config = dict(
    head_dim=32,
    intermediate_size=384,
    positions='rope',
    rope_theta=10000.0,
    qk_norm=False,
    bias='none',
    parallel_block=False,
    init='normal',
    init_std_up=0.0456,
    init_std_down=0.0,
    optimizer='muon_variant',
    lr_mult_up=0.861,
    lr_head=0.0108,
    warmup_steps=200,
    dataset='wikipedia_en',
)
Each number is 128 + 24 x the weight over its row's rms, rounded and kept within 0 to 255. Layers, rows and columns count from 0. The size above them is the row's rms in percent of the matrix's.

# layer 2 MLP down (transposed), 384x96, rms 0.0936, rows 157-180, columns 0-95
size [146 122  41  32  75  90  64  88 127  39 134  42 127 140 114  91  84   8  98  80 134  60  16 116]
[[ 97 131 131  93 118 127 140 151 129 115 167 133 101 132 119 153 146 114 145 116  76 125  77 176 126 142 122 152 140  99 138  96 129 138 148 149 128 109 144  97 154 130 106 156 135 138 130 149 109 112 131 125  81 132  95 116 135  95 111 133 162 124 117 134  96 116 136 148 126 134 127  42  95 106 117 147 139 143 125  94 135  90 116 157 133 150  83 164 169  82  83 123 118 141 125 152]
 [160 131 125 107 149 131 125 144 127 124 127 171 125  92 131  98 125 139 178 115 134  98 159 155 111 140 177 136 147 138 131  89 121 126 123 144 108 121 186 127 165 121  95 130 102 128 137 132 116 145 145 126 101 144 129 115 128  85  87 150 126 105  82 152 145 177 116 139 139 162 106 121 100 124 125 176 150 147 132 119 106  99 142 154 106 141 153 117 118  90  95 168 101  63 113 106]
 [152 136 101 120 151 139 134 156 167 155 116 145 115 115  75  94 105 120 174 133 130 111 157 110 118 126 168 119 162 134 129 138 127 113 140 125 146 132 154 133 160 120 124 109 125 148 183  93 145 147 140  88  85  97 133 126 160 119 118 138 159 120 120 119 127 112 129 156 107 111 103  97 171 136  87 148 113 155 144 176  90 152 124  84 154 116  95 120 114 162 132 104  93 172 147 106]
 [164 124 152 100 112 139 131  93 114 144 137 109 108  99 168 127 102 116 151  92 134 155 156 161 129 140 155 106 146 115  64 137 174 155 137 134 118 121 119 142 189 117 124 109 127 136 123  58 144 147 107 105 132 107 156 138 188 157 120 106 141 132 115 134 133 105 103 142 118 131 155  94 135 128 107 160 134  85 114 170  99 138  96 120 108  85 113 126 138 128 111 149 138 132 111 106]
 [153 125 126 126 141 116 122 117 129 111 127 128  97 117 126 135 121 101  78  96 102 139  82 131 153 138  96 128 138  81 106 116 135 111 123 133 127 163 158 128 171 144 141 146 117 126 112  87 135 151 132 119 111 116 108 151 138  76  92  86 110 113 159 114 154 143 146 113 119 174  94 104 175 126 109 123 139 147  90  99 172  95 100 110 149 168 134 112 101  92 155 126 104 174  93 124]
 [171 131 112  99 163 148 125 112 165  91 128  69 109 133 106 112 145 108 174 106 127 145 153 141 135 127 131 152 134 142 130 167 115 120 166  99 109 163 140 144 118 126  91 111  99 147 151  84 167 138 100 142 139 124 132 159 117  92 156  92 128 153  71 111 148 147 127 133  93 130 148 122 142 128 116 127 134 103 137  94 106 119 108 132 145 128 168 145 113  99 143 154 102 144 116  65]
 [136 128 134  84 105  75  89  82 135 117 129 116  97 122 126  89 128 161  92 131 114 126  93 130 124  89 106 158 133 136 105  86 108 112 104 169 144 145 187 137 109 105 132 158 173 134 144 174 121 113 140 112 120 149 127 142 121 115 127 158 158  98 133 126 145 141 146 116  92 122 120  83 118 133 110 135 100  99 115 151 128  81 154 144 130 162 113 106 165  98 149 113 158 136 136 155]
 [156 120 126 112 139 111 145 180 113 113 111 168 109 150 141 148 143 143 150 150 152 157 111 132 134 116 139 133  98  83 138 166 152 131 172 158 112 156 106 143 135 127 136 141 138 126 123 110 126  72 165 148 159 118 126 146 129 122 137 138 157  86 119 154 147 140 135 132 126 155 124 146  79 133 108 116 164 106 149 111 126 199  61 101 156 102 115 141  87 160 103 120 110 112 122 146]
 [134  79 125 114 117 145 107 145 140 117 153 132 107 127 126 120 102 124 144 130  97 160 144 112  94  90 116  91 135 142 137 112 115 122 137 114  75 144 104 142  95  93 193 143 168 135 139  87 148 153 104 153 143 129 161 124 106 150  85 141 143  89 152 145 117 109 109 150 112 102  83 104  96 118 147  99  97 150 111 104 173  95 133 134 140 171 112  91 131 123 138 124 126 141 168 135]
 [103 144 125 114  52 158 157 140 115  92 150 123 122 109 161 150 129 130 179 118  81 107 153 132 128 107 156 145 143 125 162 167 114 134 150 136 139 122 123 144 158 143 139 139 134 103 134 142  97 135 160 128 175 163 120 138 123 148 103 133 142  85 141  85 131 128 162 145 166 162 143 135 158 104 131 111 158 131 156  80 141 168 164 112 107 106 136 123  94 118 153 149 112 120 143 155]
 [ 94 144 134 111 145 138 115 131 127 137 129 171 127 154  96 117  76 123  84 140 101 131 120 113 177 148  92 140 107 144 135 138 139 117 160 184 113  69 122 146 146  98  96 153  88 126 153 100 136 113 125 111 141 141 133  79 184 108 104  86 170 150  84 133 118 144 131 151 129 120  94 129 147 120 140 148 134 126 156 123  93 135 111 145 102 131 115 159 127 142 151 158 133 154 144 147]
 [133  95 124 103 100 159 156 119 124 141 107  80 119  96 137  96 124 143 192  93 150 150 100  98 129 115 121 145 127 119 137 169 113 144 119 120 173  86 100 133 156 102 136 107 148 140  57 125 143 126 140 118  83 139 138 131 124 137 139  99 122  80 160 129 140 118 136 126 109 147 154  99 117 110 118 131 127 151 137 127 178 181 153 115 109 139 122 149 143 146 100 117 106 151 163  99]
 [141 133 120 128 126 178 144 112 111  98 131 164 142  98 151 104 129 163 162 143 158 149 146 135 140 104 126 155 105 116 128  75 130 130 105 163 152 119 141 136 150 120 126 189 102 120  84 106 134 123 164 126  95 130 192 117 122 155 110 148 179 134 125 110 109 155 125 113  80 120 122 102 153 144 121 110 167 147 140 133 133 208 147 140 111 108 131 105 145 148 118 122 127 135 122 125]
 [126 124 124 119 118 135 175 157 150 128 160 153 130 139 127 118 120 107 135 170 113 136 167  84 133 125 115 159 156  92 147  92 120  81  94 107 129 108 170 117 144 124  93 130 136 123 121 138  89 123  92 138 103 109  95 134 131 127 108 168 139 131 120 113  94 149 115  83 128 145 122 146  93 104 129 130  68 145 129  71 118 117 136 120 123 160 116  82 160 167 119 104 156  83 114 127]
 [ 77 147 174 116 105 118 122 145 131 189 129 154 182  96 120  97 136 114 109 140 128 144 184 135 134 140 142 124 148 124 135 131 130  94 110 130 120 143 132 139 184 130 124  89 127 117 143 141  90 162 113 137 167 161 183 130 132 159  95 134 148 117 110 156 191 124 116 120 126 140 141 107 139 137 111 119 108 122 133  78 127 118 115 147 168 121 154 123 147 150 160 163 120 113 125 105]
 [118 175 116 123 144 170 137 113 106 131 113 107 123 129 172 151 116 120 160 156 166 137 131  87 137 111 169 157 129  91  99 116 124 125 138 141 165 132 129 133 116  94 135 133  86 136 119 117 123 179 105 131 111 146  88 105 137 141 112 160 139 126 176 103  79 120 108 152 134 102 146 140  93 119 129 161 129 109 131 101 169 153 120 140 188 116 127 105  70 119 129  92 116 156 128 142]
 [120 134 133 139 158 117 133  99 158  93  94 121  74 130 121 128 135 149 144  78 116 122 101 104 100 143 128 163 129 209 123 139 110 129 131  87 103 115 119 130 134 132 128 121 131 145 105 118 138 120 136 136 122 112 113 130 117 174 107 147  91 122 113 119  97 181 135 108 123 146 117 164 157 149 132 113 111 108  96  93  99 129 124  89 186 112 139 153 137  74 168 152 119 143 126  95]
 [128 131 117 118 124 103 119 130  91 135 121 155  82 154  93 113 110 109 110  84 167 125 148 116 148 120 134 106 130 160 123  94 165 144 136 122  51 100 104 173 122 134 147 170 121 178  98 154 122 106 106 171 155 110 125 182 127 128 159 112 126 122 112 153 157  90 131 130 158 106 142 139 161 126 119 116 160 131 130 112 125 113  97 128 127 112 103 122 147 156 149 137 154 116 174 142]
 [103 135 167 107 134 159 143 127 157  98 145 126 127 123  94 141 110 132 124 100 126 102 106 154 128 135 104 189 127 136 120 171 117 114 140  80  97 133 206 134 137 150 149 130  96  86 171 131  96 151 135 156 136 162 129 153 154 116 109 139 146 129 145 139 130 135 148 127 139 124 195 123 138 108 145 121  80 138 147 129 112 176 149 143 117 110 128 170 112 132 113 142 125 110  99 157]
 [162  97 156 140 164 109 147 150 118 186 101 147 103 160 138  96 135 111 124 121  97 102 118 115 145 119 117 112 160 124 130 130 126 174 106  99  84 152 149  73 150 150 136 129 136 114 107 134 116  86  81 158 110 113 145 117  85 136 109 130  96  86 147 136 105 123 134 139 139  95 147 135  54 136 121 102 117 127 131 145 158 116 125 175 136 108  92 123 130 133 113  94 129 140 118 123]
 [133 160 109 136 118 154 118 173  85 158 149 186 148 174 180 134 140 112 114 113 116 128 113 144 164 148 119 140  98 169 157 127  98 121  78 162 139 125 131 132 115 116 105 165 140  82 123 154  76 111 105 109 116 107 153 115 138 133 129 134 134 152 109  97 164 121 147 129 124 138 118 127 162 123 146  93 117 140 129 124 103 141 141  96 107 143 136 106 188 136  81 133 131 112 152 119]
 [116 114 149 176 139  80 121 129 117 170 144 155 112 123 141 145 134 142 141 137 143 119 146 126 145 140 150 135 150 117 105  69 158 115 143 105 149 128 139 116 144 120  97 127  94 117  98 162 142 167 136 159 135 106 136 178 123 123 132 138 116  83 109 153 128  96  99  99 188 138 149 136 122 129 132 176 165 124 160 122 110  99 148 119 101 143 157 160 169 134 127 113 106  67 100 122]
 [149 105 130 118 115 115 121 155 172 110 111 115  90 128 174  76 142 124 141 147 143 104 125 133 132 133  95 126 118 129 125 146 148 104 163 145 145 122  96  87 190 110 106  89 122 110 135  95 115 130 113 141 132 137 109 128  91 140 137  91 131 113 141 106 134 113 139 158 103 141  70 133  56 141 132 127 117 181 142 132 144 163 139 109 137 142 143  93 113 114 124 128 127  91  70 118]
 [120 134 143 149 138 177 154 112 124 175 154 108 151 103 121 124 134 144 147 121 141  97 156  98 154 119 169 112 110 132 103 173 141 107 113 163 177 141 142 157 125 114 153 116 137 136 112 129 154 155 161 109 117 198 163 103 128 108 123  96 133 161  77 120 142 153 111  99  95 153 136 116 140 139 132  95 139 135  98  98 128 149 113 110  82 123 137 111 124 140 131 165 181 144 128 116]]
# layer 2 MLP gate, 384x96, rms 0.177, rows 158-181, columns 0-95
size [111  79  78 113  98  90 102 103  77 105  85 127  85  98  98 105  57 107  97 121  94  59 106  91]
[[125  86 132  84 143 108 110 145 138 133 139 123 149  89 143  87 154 143 161  93 150 128 123 128 124 128 202 144 150 109 136 126 135 166 153 120 158  87 145 140 112 157  74 106 136 128 150 159 122 102 107 105 104 130  99 100 106 111  91 111 131 127  84 147 126 176 134 146 142 128 117 106 108 112 123 158 124 159 123 124 131 124 135 159 132 130 164  84 146  92 120 130 118  94 120  76]
 [108 141 120 162  61 119 107 138 145 119 122 121 142 113 122 136  95 149 117 153 152 101 153 173 157 138 115 114  96  97 131 103 112 185 109  95 129 121 147  93 185 179 129 140 128 112 114 125 134 144 128  93 134 154 116 174 114 154 127 133 149 136 142 138  74 156 126  98 102 126 122 176 141 128 133 149 147 117 158 116 155 126 149 116 137 139  88 131 106 118 138 162 183 136 127 143]
 [130 109 102 140 132 114 125 140 185 133 170 135 106 131 124 120 109 180 143 166 111  98  99 128 143  97 127 142 145 124 163 116 116 167 132 149 196 106 147 125  90  99  94 147 139 109 140 152 134 146 135 129  99 113 130 117 121 140 139 159 136 133 150 116 104 158 148 105 108 106 115 142 148 176  96  96 171 149 166  90 133 121 121 114 112 126 179 120 125 153 134 171 122 126 117 178]
 [128 111 112 138 160 147 155 200 125 145 139 126 162  93 138 106 134 110 110 129 115 127 135  81 112 127 107 140  86 116 120 133 113 102 108 154 126 152 107 150 159 164 126 136 117 156 130 128 143 130 148 123 180  88 143 184  96 142 143  85 126 105 169 100 145 121 130 116 138 176 141  79 128 147 125 104 148 179 117 128  97  94 141 132 110 170 162 141 141 120 139 146 110 138 136 138]
 [ 66 137 134 113 118  85 132 127 120 139 138 100 189 160 136 121 169 111 135 115 149 132 114 108 116 141 162 109 101 105 144 101 118 132 128  98 115  93 121  86 124 158 132 103 106 144 178 138 117 134  78 147 129 147 115 125 130 117 126 122  96 118 117 119 143 145  81 147 121 144 100 108 110  65 141 138  95 142 116 148 143 107 126 149  70 121 150 152 140 125 128  88 169 136 161 101]
 [119 112 122 109 117 173 100 142 118  87 157  81 126 139 159 122 152 132 142 137 149 120 140 141  89 130  91  97 140 116 145  99 108 121 120  82 149 131 109  96 167 140 183 102  99 136 111  92 131 132 126 136 160 127 113 130  88 128  85 157 142 137 121 134 122 100 104 168 110 149 116 139 158 150 108  98 181 138 136 117  64 113 128 104 139 127 117 111 149 126  95 128 174 139 100 148]
 [ 89 151 128 164 146 138  99 132 140 110 135 123 145 151 116 119 116 106 103 127 199  99 129 106 137 123 148 119 109 164 102 110 113  72 101  88 121 134  95 100 105 111 124 179 116 165 132 149 118 135 102 138 128 134 123 124 129 127 130  88  85 162 119 166 140 149 115 120 125 135 100 117 128 127 112 126  88 134 123  97 143  66 129 175  93 112 164 121 173 118  98 119 112  97 137 132]
 [101 125 141 102  97 132 125 106 186 142 120 147 124 159 123 140  79 148 148 119 154 134 121 100 154 172  96  75 111 132 136 118 145 133 138 127 128 135 147 116 104 128 151 147 113 150 104 113 156 139 149 176 155  89 160 127  65 130 107 136 121 121 172 146 134 110 119 104 105  73 132 113 136 148 122  86 110 132  99  98 154 126 134 110 112 157 109 112 141 111 140 158 153  76 160 122]
 [135 147 134 143  88 138 111 101 102 121 125 123 137  86 134 123 181 159 133  83 160 114 136 161 122 115 151 162 120 156 166 126 118 125 136 153 119  84 163 129 146 116 138 140 114  95 122 108 104 102 158 122 131 124 133 118 151  95 120 114 125  81 142  93 179 113 154 148 133 154  87 116 147 144 100 162 110 136 107 112 190 146 139 119 159 172 136 110 112 115 151 148 162 121 149  87]
 [169 114 151 128 105 125 114  99 127 114 138  83  77 157 164 125 143 132 150 117 100 125 117 158 117  87  91 155 121 157 103 106 129 129  76 104 141 166 111 112 105 136 145 155 134 138 120 111 141 141 150 140 138 158 135 170 124 144 143 108 107 129 168 123 148 129 143  89 136 105 142 139 158 140 151 123 149  89 154  72  76 142 126  95 130 125 166 163 143 134  80 109  94 116 145 128]
 [139 105 136 122 114 117 174 124 151 118 131 106  79 120 175 146  87 117 146 126 152 130 117 142 136 146  99 168 127 164  98 128 143 101 120 111 128 145  92 124 144 144 103 133 185 120 156 173 134 163 138 149 135 119 121 123 124 147 112  66 111 173 177 136 163  97 136 103 100 134 100 113 170 113 126 120 171  85 142 111 102 129 147  88 131 144 146 132 113 102 102 136 140 137 123 150]
 [138 114 120 134 123 157  80 138 133 132 143 131 190 126 102  98 132 114 132 102 136  97 173 157 132 125 124 126 160 112 105  65 134  95 114 140 122 147 132 131  79  88 130 147  68 153 147 148 177 118 140  82 136 132 146 122 123 130 118 169 149 108 125 115 108 158 121 122 136 146 136 122 131 157 140  86 112 128 102 128 158  91 142 167 149 118 113 118 170 178 111 121 116 129 143 100]
 [ 79 140 162 135 120 125  74  83 102  94  89 143 133 118 107 157 135 120 130 123 136  94  99 155 108 121 150 108 154 162 103 172 142 152 137 114 133 147 131 133 152 132 157 110 118 104 110 116 121 119 166 116 159 186 175 103 116 143 125 102 130 146 140 121 133  85 152 165 128  99 145 113 178 162 150 117 168  97 113 153 121 159 132 129 104 107 121 136 112 140 129 151 101 151 148 105]
 [172  97 148 133 146 131 141 109 167  92 141 123 128 127 137 139 136 153 167 146 129  79 116 157 134 110 125 125 109 107 112 131 116 123 143 124 165 117 124 108  87 113 112 163 120 135 161 124 176 125 128 128 106 120  98 110  84 122 170  86 124 100 157  89  86 111 132 150 130  68  86 152 136 114 149 119 154 149 126 149 112 102 161 104  84 157 108 120 114 120  95 119 146 131 101 169]
 [135 117 123 158 161 122 116 156 116 109 135 138 161 100 108 104 158  64  83  97 125 103 119 133 106 166 123 116 122 128 126 119  88 150 110 145  98 116 129 111 109 155 113 141 155 158 177 151 127 115 127 105 134 130 172 130 143 132 125  94 124 119 118 127 176 157 126  98 153 153 121  86 105 129 116 133  98 121 141 109 112  89 149 120 112 128 170 156 174  98 177 117 142 142  87 164]
 [110 148 137 101 122 137 112 156 164 139 135 156 169 130  94  97 121 135 139 144 113 134 150 118 123 108 152  70 138 108 109  96 135 115 147 157 108 120 179 127 148 149 130 149  98 131 146 187 139 112 135 133 156 145 130 152  86 146 163 144 132  84 119  88 122 156 116 168 110 138  85 104 115 135 128 105 102 146 135 149 131 104 158 150  85 100 117 127 189 119 145 100  90 150 117 135]
 [136 148  93 134 110 127 129 133 126 114 133 134 132 103 121 139 158 124 141 129 133 128 136 147 167 152 158 150  93 118 149 172 129 125 146 120 215 146  67 123 104 154 110 136 124 130 141 112 131 100 152 104 138 136 130  88 172 144 121 134 130 117 136 132 130 164 152 151 158 123 130 129 115  88 134 184 130 141 143 117  93 177 115  90 149 171 119 141  71 115 121 138 164 104 120 100]
 [147 101  99 140 145 139 109 105 131 161 119 112 129 118 162 110 128 167 140 134 153 157 180 128 123 126 141 139 137 138 142 107 114 107 134 177 157 108  94 147 102 115  72 124 149 182 130 123 192 130 157 117 120 117 151 127 139 109 125 114 129  97 118 113 104 100 109 113  74 106  97 108 143 133  93 126 139 105  78 157 137  88 115  97 125 121 132 108 184 104 150 101 123 144 124 112]
 [101 151  95 113 140 118  94 106 119  99 129 151 163  83 141 131 115 138 106 115 144 140  94 123  71 107 134 115 101 131 118 130 107 116 130 156 120  91 168 142  83 125 134 117  98 137 132 143  98 145 138 125 100  98 110 139 136 138 136 113 170 129 114  71 172 138 118 139 118 145 112 116  93 100 105 132 124 160 101 166 189 114  85 104 164 146 147  87 130 140 143 140 167 144 124 106]
 [153 142  88 102 124 119 109 152 110 124 132 130 156 128 138  93 148  95 140  95  92 117 126 116 156 147 129 100 112 113 163 101 113 108  96 108 118  87 180 121 120 174 127 142 150  72 158 153 141 124 111  81 106 152 167 134 150 119 106 124 100 115 110 120 143 174 144 124 135 131 122 101 100 123 130 135  96 125 141 151 110 156 154 155  99 171 135 118 154  78 148  82 144 125 156 132]
 [149  73 124  86 107 132 138 125 136 101 119 117 137 176 120 140 127 129  86 116 129  97 138 130  98 145 101 168 131 141 141 121 141 116 119 130 179 148 160 137 135  96 116 148 144 163 147 119 134 113 136 125 153 170 104 104 123 128 116 141 134 168 158 131 140 137 121 121 118 129 131 156 165 145 143  91 116 121 134 122 125 149 187 101 162 112  70 181 158 163  84 159 152 154 146 150]
 [128  99  83 129 128 129  70 177 136 128 129 122 156 106  96 121 119  97 156 104 106 116 141 124 126 121 108 103  82 117 118 157  90 108 113 152 173 109 118 103 144 153 125 121  87 110 137  59  89 168  96 108 146 136 137  84 107 147 163  92 140 129 148 103 105 115 146 148 137 121 136 150  98 132 138 134 101 153 133 144 114 138 137 127 154 127 146 109 105 103 109 132 144 130 136 190]
 [114 105 104 124 119 151 142  66 101 136 155 117 103 110 140  98  92 124 129 105 123 108 122  97 100  88 142 116 119 141 130 178 152 127  94 145 136 134 173 179  85  97 141  90 123 124 107  99 120 130 126 161 146 171 168 109 127 138 149 149 143 117  67 147 142 129 137 111  97 156 145 117 114 134 154  87 153 105 100 110 165 134  95 165 123 136 134 104 134 149 115 111 120 148 125 116]
 [128 104 117 133  95 118 167 108 113 110 122 118 151 163 130 126 115 149 111 127 141 105 150 129 172 143 108  86 121 160 121 101 107 147 105  94 150 138  92 119 178 151  61  97 141 100 129 132 155  94 135 128 117 157 117 131 138 136 119 126 116 141 116 170 110  88 130 152 150  89 121 164 137 155 153 117 155 117 174 119 108 132 115 135 128 119 137 168 105  87 101 145 178  84 107 153]]
# layer 2 MLP up, 384x96, rms 0.172, rows 158-181, columns 0-95
size [116  88  81 108 100 104 123 104  95 106  85 123  84  86  99  97  54 107  89 121  91  65 110  92]
[[116 118 129 113  65 124 153 152 131 117  96  98 138 160 122 150 130 101 124 110  89  96 119 129 102 136  89 158 118  94 129 144 158 102 129 130 163 166 104 146 113 101 152 150 122 131 137 126 162 153 118 122 182 150 113 136 102 160 182 134  96 147 170 107 133 100 116 145 106 120 137 143 149 141 112  92 101 111  89 142 121 115 181  97 131  80  93 106 122 118 137 115 110 134 152 136]
 [118 115 142 136 150 127  91 157 149 162 140 113 183 119  90 118  91 136 140 127 131  99 164 138 193 140 133 128  91 134 144 107 116 133 127 128 133  98 148 110 158  88 138 119 105 166 121  62 166 104 136 100 109 128 107 143 107 133 122 143 148  83 120 115  99 142 133 123 135 131  67 137 132 173 138 163 111 131  92 142 156 147 168  94 132 144 124 158 134 132 116 143 103 145 152 119]
 [157  78  59 144 167 117 141 131 158 125 170 115 112 113 134 102 144 167 175 114  97 152 106 133  96 112 144 155 120 101 156 138 126 147 117 127 178 101 151 106 165 138 133  91 137 145 139 150 129 140 116  99 100  93 154 142 113 167 115 125 147 141 137 135 131 144 138 114 119 138 127 142 145 157 159 169 168 126 175 139 135 118 105  92 156 139 153  97 144 106 135 120 134 156  99 134]
 [174 118 140 143 169 156 128 152 141 136 163 110 133 107 152 113 123 164 128 163 132 131 120 128 109 134 144 111 126 134 100 115  96  82 137 147 112 142 107 126 140 170 144 130 162 127  75 102 149 136 143 171 136  79 131 208 130 139 116 125 152 103 151  94 116  85 101 123 146 100 145  86 149 140 155 116 180 154 124 121 114 113 151 117 129 126 139 130 161 152 107 125 112 138 166 140]
 [ 97 144 105 116 124  92 127 127 117 139 131  83 187 149 140 139 139 131 138 123 149 142 119 138 110 147 169 103 123  78 148 102 157 138 148 106 114  88  83  88  96 152 135 117 110 158 139 151 111 121 102 132 145 129  90 117 111 146 117 155 122 119 125 119 136 168 107 159 132 158 129 130 118  82 159 169  89 167  91 163 147  96 119 123  72 115 132 108 132 135 145  97 128  98 153 124]
 [190 144 129 135 135  88 158 117 152 178  96 146 110 147 128 117 108 131 107  95  89 133 134 124 154 123 141 140 122 147 119 147 155 129 117 152  83 120 157 144  69 121  89 154 147 137 111 204 143 109 143 126 141 126 153 177 148 134 146 114 131  99 123 119 144 156 149  93 135 127 149 102 108 108 125 153  78 129 118 138 136 109 141 162 100 135 109 144 113 127 153 119  82 139 134 102]
 [ 90 149 100 140  92 133  84 184 103 132 110 102 156 139  94 148 144 149 133 162 179 122 136 112 151 100 119 117 118 116 129 109 131 155 126 102 150 172 114 114 101 142 125 163 157 129  92 135 111 134 139 168 137  85 121 116 133 126 153 149 123 162 105 121 125 149 149 124 142 148 126 152  80  94 129 111 153 126 157 128 159 153 143 132 182 156 118 131 127 108 106 127 174  83  91 143]
 [133 143 112 115 126 157 115 111 188 140 114 156 120 130 111 129  89 121 124 129 154 126 122 102 148 154 107  65 111 140 136 149 122 124 143 164 127 131 168 127 102 121 148 147 108 134 113 120 121 152 131 168 181  62 146 156  68  98 146 120 112 100 154 106 145 115  99 103 129  95 145 123 129 152 102  94 109 152 116 110 117 110 131 148 118 144  91 105 141 116 138 181 133  98 143 162]
 [133 127 116  66  81 116  99 160 159 131 128 110 135  98 138 142 107 163 153 167 119 113 162 148  97 104 153  99 167 133 114 149 177 134 147 141 168 123 139 167 126 111 132 158 162  89 142 139 109 115 175 104 149 124 148 110 100 154 149 159 136  87 135 102 119 115 179 130 166 147 112 148 145 116 105 126 131 121 165  97 148 155 139 129 112 124 102  92 143 138 112 131 123 128 118 151]
 [180 122 151 126  96 117  91 106 126 112 146 103  79 163 180 138 131 110 168 111 107 121 141 144 133  88  83 127 122 151 109 108 135 150  60 113 133 152 118 117 118 138 114 146 136 145 105 109 168 126 155 119 133 168 138 164 110 139 173 130 113 122 153 115 136 151 154  98 129 102 137 149 140 131 133  95 135 138 171  87  84 140 102 104 140 136 169 159 150 118 109 114 132 137 140 147]
 [113 123 120 134 154 144 144 128  82 134 106 126 152 128  73 137 150 152 123 150 126 154 132 138 143 111 169  93  93  92 150 141 145 118 146 103 171 133 139 168 104  87 131 151 112 120 105 138 115 107 123 103 164 125 111  96 122 118 129 121 104 133 120 170 121 185 114 180 117 148 136 117 118 112 125  61 114 117  90  98 163 136 160 144 143 110 120 134 123 117 132 116 142  64  97 108]
 [149 124 115 109 107 106 129 140 124 140 151 119 108 158 142 168 119 124 116 148 104 165 106  81 123 118 105 140 132 165 129 179 145 121 137  95 119 133 128 108 153 200 103 114 169  80 159 116 132 123 163 160 140 132 118 117 142 140 138 119 128 116 149 107 137  87 171 117 141 138 116 143 113 120 118 189 137 138 153 121  77 154  89  72 123 139 132 129 115 118 135 157 139 105 113 171]
 [154  90  94 124 122 145 180 164 156 133 164 102 133 127 145  93 129 139 144 115 142 158 146  90 144 122 106 154 123  72 155 106 118 109 142 130 125 110 152 120 112 130  97 151 140 151 158 144 146 149  89 146 102  80  98 137 129 116 115 157 125 112 117 133 123 180 122  92 128 166 106 152  80 100 110 139  91 158 146 102 143 100 129 129 144 169 135 108 146 121 128 113 144  97 108 167]
 [ 80  96 116 154 145 115 122 150  96 148 132 166 113 145 124  92 151 104 144 106 145 153 170 141 129 155 123 164 160 135  81  92 118 101 123 191 119 114 131  79 140 131  90 112 138 136 146 146 122 137  93 128 108 117 142 137 123 144  94 111 164 175 112 121 158 126 149 101 139 171 116 106 126 142 120 147 141 154 119 126 120 149 100 110 121 145 149 101 160 109 148 160 144  85 152  86]
 [133 120  95 148 107 101 115 136 135 101 137 158 149 109  70 111 117  73  89 109 127 107 125 155 112 157 118  90 127 154 159 143 138 146 148 109 100 149 127 105 116 159 108 151 163 134 146 114 111  99 138 125 126 119 170 124 159 116 116 105 125 124 122 148 184 154  86 111 163 158 129 101 106 119 122 117 101 127 131 123 100  91 146 123 121 144 151 170 161 105 170 127 168  87  98 111]
 [118 161 114 122 140 122 102 150 152 143 139 157 133 110 118 109 124 162 126 119 120 121 165 159 125 107 145  73 123 104  99 101 110  92 136 148  88 127 151 111 142 145 100 137 100 131 148 186 144 115 124 132 140 134 133 145  81 135 154 132 138  93 109 103 105 159 123 158 103 149  92  84 125 124 126  88  91 149 126 122 145  88 150 145  84 111 138 143 184 116 162  98 103 157 120 167]
 [118 133 128 124 141 136 146 126 110 140 121 162 162 164 146 121 104 131  97 135 153  91 158 117 139 131 155 148  84 141 113 139 142 111 117 136  71 162 119 143 133 111 118 166 100 183 165 160 106  86 129 135  89 144  93 160 131 166 116 104 146 108 114 148 125  97 184 118 168 132 137 129 139  95 107 178 107 121 115  89 158 102 118 122 136 162 122 158 152 122 127 155 156 127 123 146]
 [155 117 120 139 135 145 110 150 146 162 124 137 165 143 140 113 131 143 118 153 165 178 157 152 143 125 168 122 134 154  97 111 103  93 116 153 115 113  92 114 140 102  83 129 121 117 144 126 183 124 154 115 160 114 127 128 134 122 111 105 100 108 135 111 100 100 122  83 121  86  88 120 136 136 123 132 145 128 136 164 136  79 134 123 114 155 120 106 190  95 134  83 111 149 142  70]
 [168 113 160 165 105 143 136 109 101 159  93 114 136 184 125 114 165 111 142  98 146 126 169 177 162 123 101 128 119 112 139  97 155 158  88 139 123 180 124  96 133 148 132 117 118 130 103 107 163 169 106 150 167 145 141 152 123 112  89 168 114 141 124 140 106 123 133 129  95 101 128 121 124 129 163 117 142 163 116  99 103 119 113 161 116 133  92 169 160 125 113 112 101 131 142 121]
 [ 95 101 173 120 125 141 148 108 165 134 106 154 109 110 110 137 124 122 127 159 140 152 146 129  90  89 114 159 152 160  71 130 143 137 158 151 131 161 112 134 129  92 175 104  93 160 115  96 121 132 153 149 157  99 102 126 100  97 163  98 156 117 133 138 116  95 115 139 131 123 117 145 137 130  72 127 177 132 114 116 139 124 112 121 144  98 113 153 119 174 140 143 160 124  78 135]
 [127 112 152 115 146 151 158 153 115 167 167 141 110 126 118 118 104 164 118 108  96 149 133 115 110 120 160  94 116 125  87 137 113 104 126 127 115 102 110 160 140 172  91 124 148 134 153  75 164 121 127 142 145 122 148 118  90 161 142 118 137 109 106 143 133  59 119 144 151 165 146 134 114 145 143 171 116 156 127 130 121 116 129 148 108 152 159  63 119 152  97 113 133 112 102 177]
 [123 163  95 132 144 169 112 154 119 149 137 105 146 113 129 124 128 136 171 109 158 124 110 167 120 129 140 120  61 132 134 132 101 144 130 162 168 111  85 122  53 153 113 127 135 120 106 161  96 127 120 138 136 103 120 104 112 122 131 121 174  97 123 121 123 113 108 161 164 143 170 123  82  88 132 164 144 157 123 134  71 132 108 113 145 127 131 104 127 127 138 157 155 116 121 152]
 [150 150 128  79 114  66  93 156 155 119 126 113 113 147 142 127 128 100 114 142 127 125  92 119 118  90 105 140 147 145 108  88 152 116 183 101 111 157 117 133 124 103 155 180 155 117 107 144 109 106 160 167 130  95 112 168 123 133 115 143 109 117 155  99 129 105 121 135 155  98 136 144 121 116 102 187 116 128 146 162 107 118 139 132 176 150 148 144 169 108 138 148  95 132 128 147]
 [166 125  93 146  80 152  95 105 140 117 131 155  86 148 131  79 187 150  92 113 120  97 125 155 167 117 109 130 146 133 117 102 149 124 109 122 139 144 138 110 153 154 116 142 111 113 150 134 165 101 158  77 190 146 104 110 122 131 124 136 131 152 133 129 139 118 124 123 125  78  75 150 120 148 154 138 115 133 182 116 144 127 143 163 135 136 105 143 149 110 126 108 158 110 133 147]]